Weights of a small GPT-style language model, trained from scratch on English Wikipedia: 8 layers.
Each number is 128 + 32 x the weight over its row's rms, rounded and kept within 0 to 255. Layers, rows and columns count from 0. Numbers have three digits each. The size before them is the row's rms in percent of the matrix's.

# layer 4 attention key, 192x192, rms 0.0639, rows 154-191, columns 64-127
108:101110149105131072178159119133118150092182130085172079080097099173159169183111106177096122115092151107156068103079153100140120117120100132130068121117115128145140153151149147178109110096095074
100:170104146157134144111113130054163114160103156147102129213241135161116117150098131166130143142131110111151188159102062099131164096140109161144142149184075108139226127142148148111087137148107158
106:161144134150141136158092104164106147127115159144128110099147101075119095058115150111120142069104129131194119147120128143144081101149159131177071157140131101093156147131133140095155110125098051
101:187131142159091104126164146115163156127091178135088121127113093114083104086137103178127168128194110113073115147146074114136120099123127091119109167140145105105127154122143121157125159109110192
101:097116073132097105154147133122183109170106134114104151112133138143069171152142147137125136130098120070109162160103125054094106096111097087164109108151105132150157141163117118103119163094142149
108:134113083081125165138098154132124124119122114130065128157086083088171092071119187133133093165155154092131136114144145156124142120094146196118130132142137159108148122083082111164120168122167121
108:134159169102114191217123103164140077107101085109103101168108177134138081136163122136130228165100136145133156090055097116121148098089146123160146118094105150162121161089118120123187134142122107
100:124165144163146089113115080117104142129127157150085135188176147080140150098087107148070129116147108102132169094142139128192147137095142191182144088084135101172139148150057104123118118066094135
076:127096123101138180158100136125149184140131110062155140102090117155098132157170217103172116124097092134160134183150092129075056155192124124105077187190105114138123124158188147151094154144154082
091:096136142134112176148133105169154057146101111138107187158091144101138098122171123116120177170124129153128142087083113175159171107088159125153153102103174140152127168093141108116193104107111108
094:138076165124156078132156150126095173092148124117113136089146073138142128146063159162163092129135155161118147172180130122133109179146049112119106157109125090107139092134115172155067121179095104
080:181090112111149134119100189097158166143093141095126136086118078098154121133075194073169107127088098112122177146122113130133065174154077109127162130158044121118161145136167161138126135137144076
095:098168141120108179153135088153153087155121171124132153138091147131108120154134083110068171165119105132073153071104150133161178101105170166131101109101143186142126155113120113105172096121132152
094:155079124095164093102119123138083107119125139124128123096072128176176155117125189067171110162117093194106144174154120060166112192151161115084163123102085079085129129179115191151096111093120169
089:135143146182094133102134101176179070172166172175079187120108130111131110111184073146083127161141141150092171091098148138130208091065183136107178106122103143110116190135115053120127127097103146
105:193053194112155101130157105104098114123107182153146144095118127155103130153107167119120088132158102101159113159131144163131148177115152099087137180127143135085149136144125176148110116132156124
083:106117095157131151149117110096106111106142119119154173105154093163105129124117139054154061163127120139146075159103176093089118130128142134116103161087137170086144106164138066129108125152100149
097:176095150108154102111138178104072163110163146111175137089154084108121136142071172149183135061142155100141114144176094128100066133157078070127102110157110096100119100142102184130121093149146111
099:188104112176148109133170118157117152103121119184145129084125110141112121135111212102132133127219183123146174169115108143158156159189151127090130198095072153142163111141134153210102119154136118
092:152117140139113099129178142107157150127086120152154156102140099078158141190089175070158084145152147176135095066066169088126098112113125108080183104169083146158185120164072132121112113163162116
084:077119142138100154153080142188127123128141123137128192173095158117178121101155131201123127114124127124103126087114097124161188095099146135112143169107134158154122147120114116096132115115063105
122:186159060118112153115119131092095149115115072110177128141093160135145136152094119128143167101083097125110100155137112170127127111113095133131059068190150107119151134137182130123111132144194088
112:046152164133123125197157100111180099171108130172145160184152144148080137111176073163149138177103075157152138169115086135150120050085136159143073127150179154157109197116155086119099154115113120
085:157148154148125168111158091143106084135114126104057195158120126110180101116174114084111098163127077121107131178107192155161128097153167209149163177060079188112102165165127138176141143120137153
109:137169122143114135174150121089126152168119141145157120134135105085139115140137125129172130174046175159120137103191116120129070117130127121178115103169119151135091101111136139132088131133135090
100:066158145081087079046153034144139100114160116112115143149131154100129157094118134140122104139116145172128143115119113141166115145125172139097125111117056093144070142104128127108113085138136137
067:148099119212109114170166137118144138160172125170127101133122134164147106164129161114146066107157115098126185147127184108109159062143185091127162189090081149162096079159156127085138159129148155
134:118103113088106112147105177120094182122104048048211093081139083115131158165114184115183114130145137131113092144143109111105059146107081128148113094199102106120133080120089108151109139163135105
103:156169124152103186148087146152106113120119152140085128150148120121085182061147095169124186116147094189099175093097159126126154128141171115099176121085064162130118143212136148153087129151097101
106:079125146116202094169105149103153103101131142162092147133095105153171083125094130114123124138112130114113192125072130105109156059104141131120148126091158162120130165096138115096129141016143142
085:078137158153181092161153098067079141087052078133109118116101107127128165143119124085170087158123116114126080096116138109095087131132093104161149104132160134086099119063119193179113069099089154
112:098125160120143114128132050102155129152147184184090191179110159129176158097145111103090156148125142123117139147097152126142161119108158179181114108034115113131085187120083162118129116120115135
105:117128160107126109050126096128159140100089158060074145113111155146158112160117158163121087138100106185185131126139104194115136126167160123118128134059099151111131139112120200103069094145174101
096:159120210128147147139075121162126109121091123124080103122140119104136134073154090128123098125102087059079051175166134129116091201119076132109157084145099116131073093125083133143090148140156157
101:162096136114110068087214121162153123146152165151140146116183154075107119163167104144140133108109158092130144147128105170139148137131162153151117099078159112193117101179138086143113199087136110
097:232162119127160094095132152105114113126096136137116153143131083152132129132166143152123138130172144068118145123125182174105130126140160103131170084101165141130100105128147214072118152102136162
108:145073085127177121198113147068092095123152126196089131100083074174102114140170123162131096148113115105188194178116150074134100166170124106124117123110132117119097180112134165165106139127087124
108:072127146119121127120135092145183110131121122186071156135128166150125111142163078132131157158104047103133185120122156092175185083127160140130109124063120127138096202140134093103165095146154118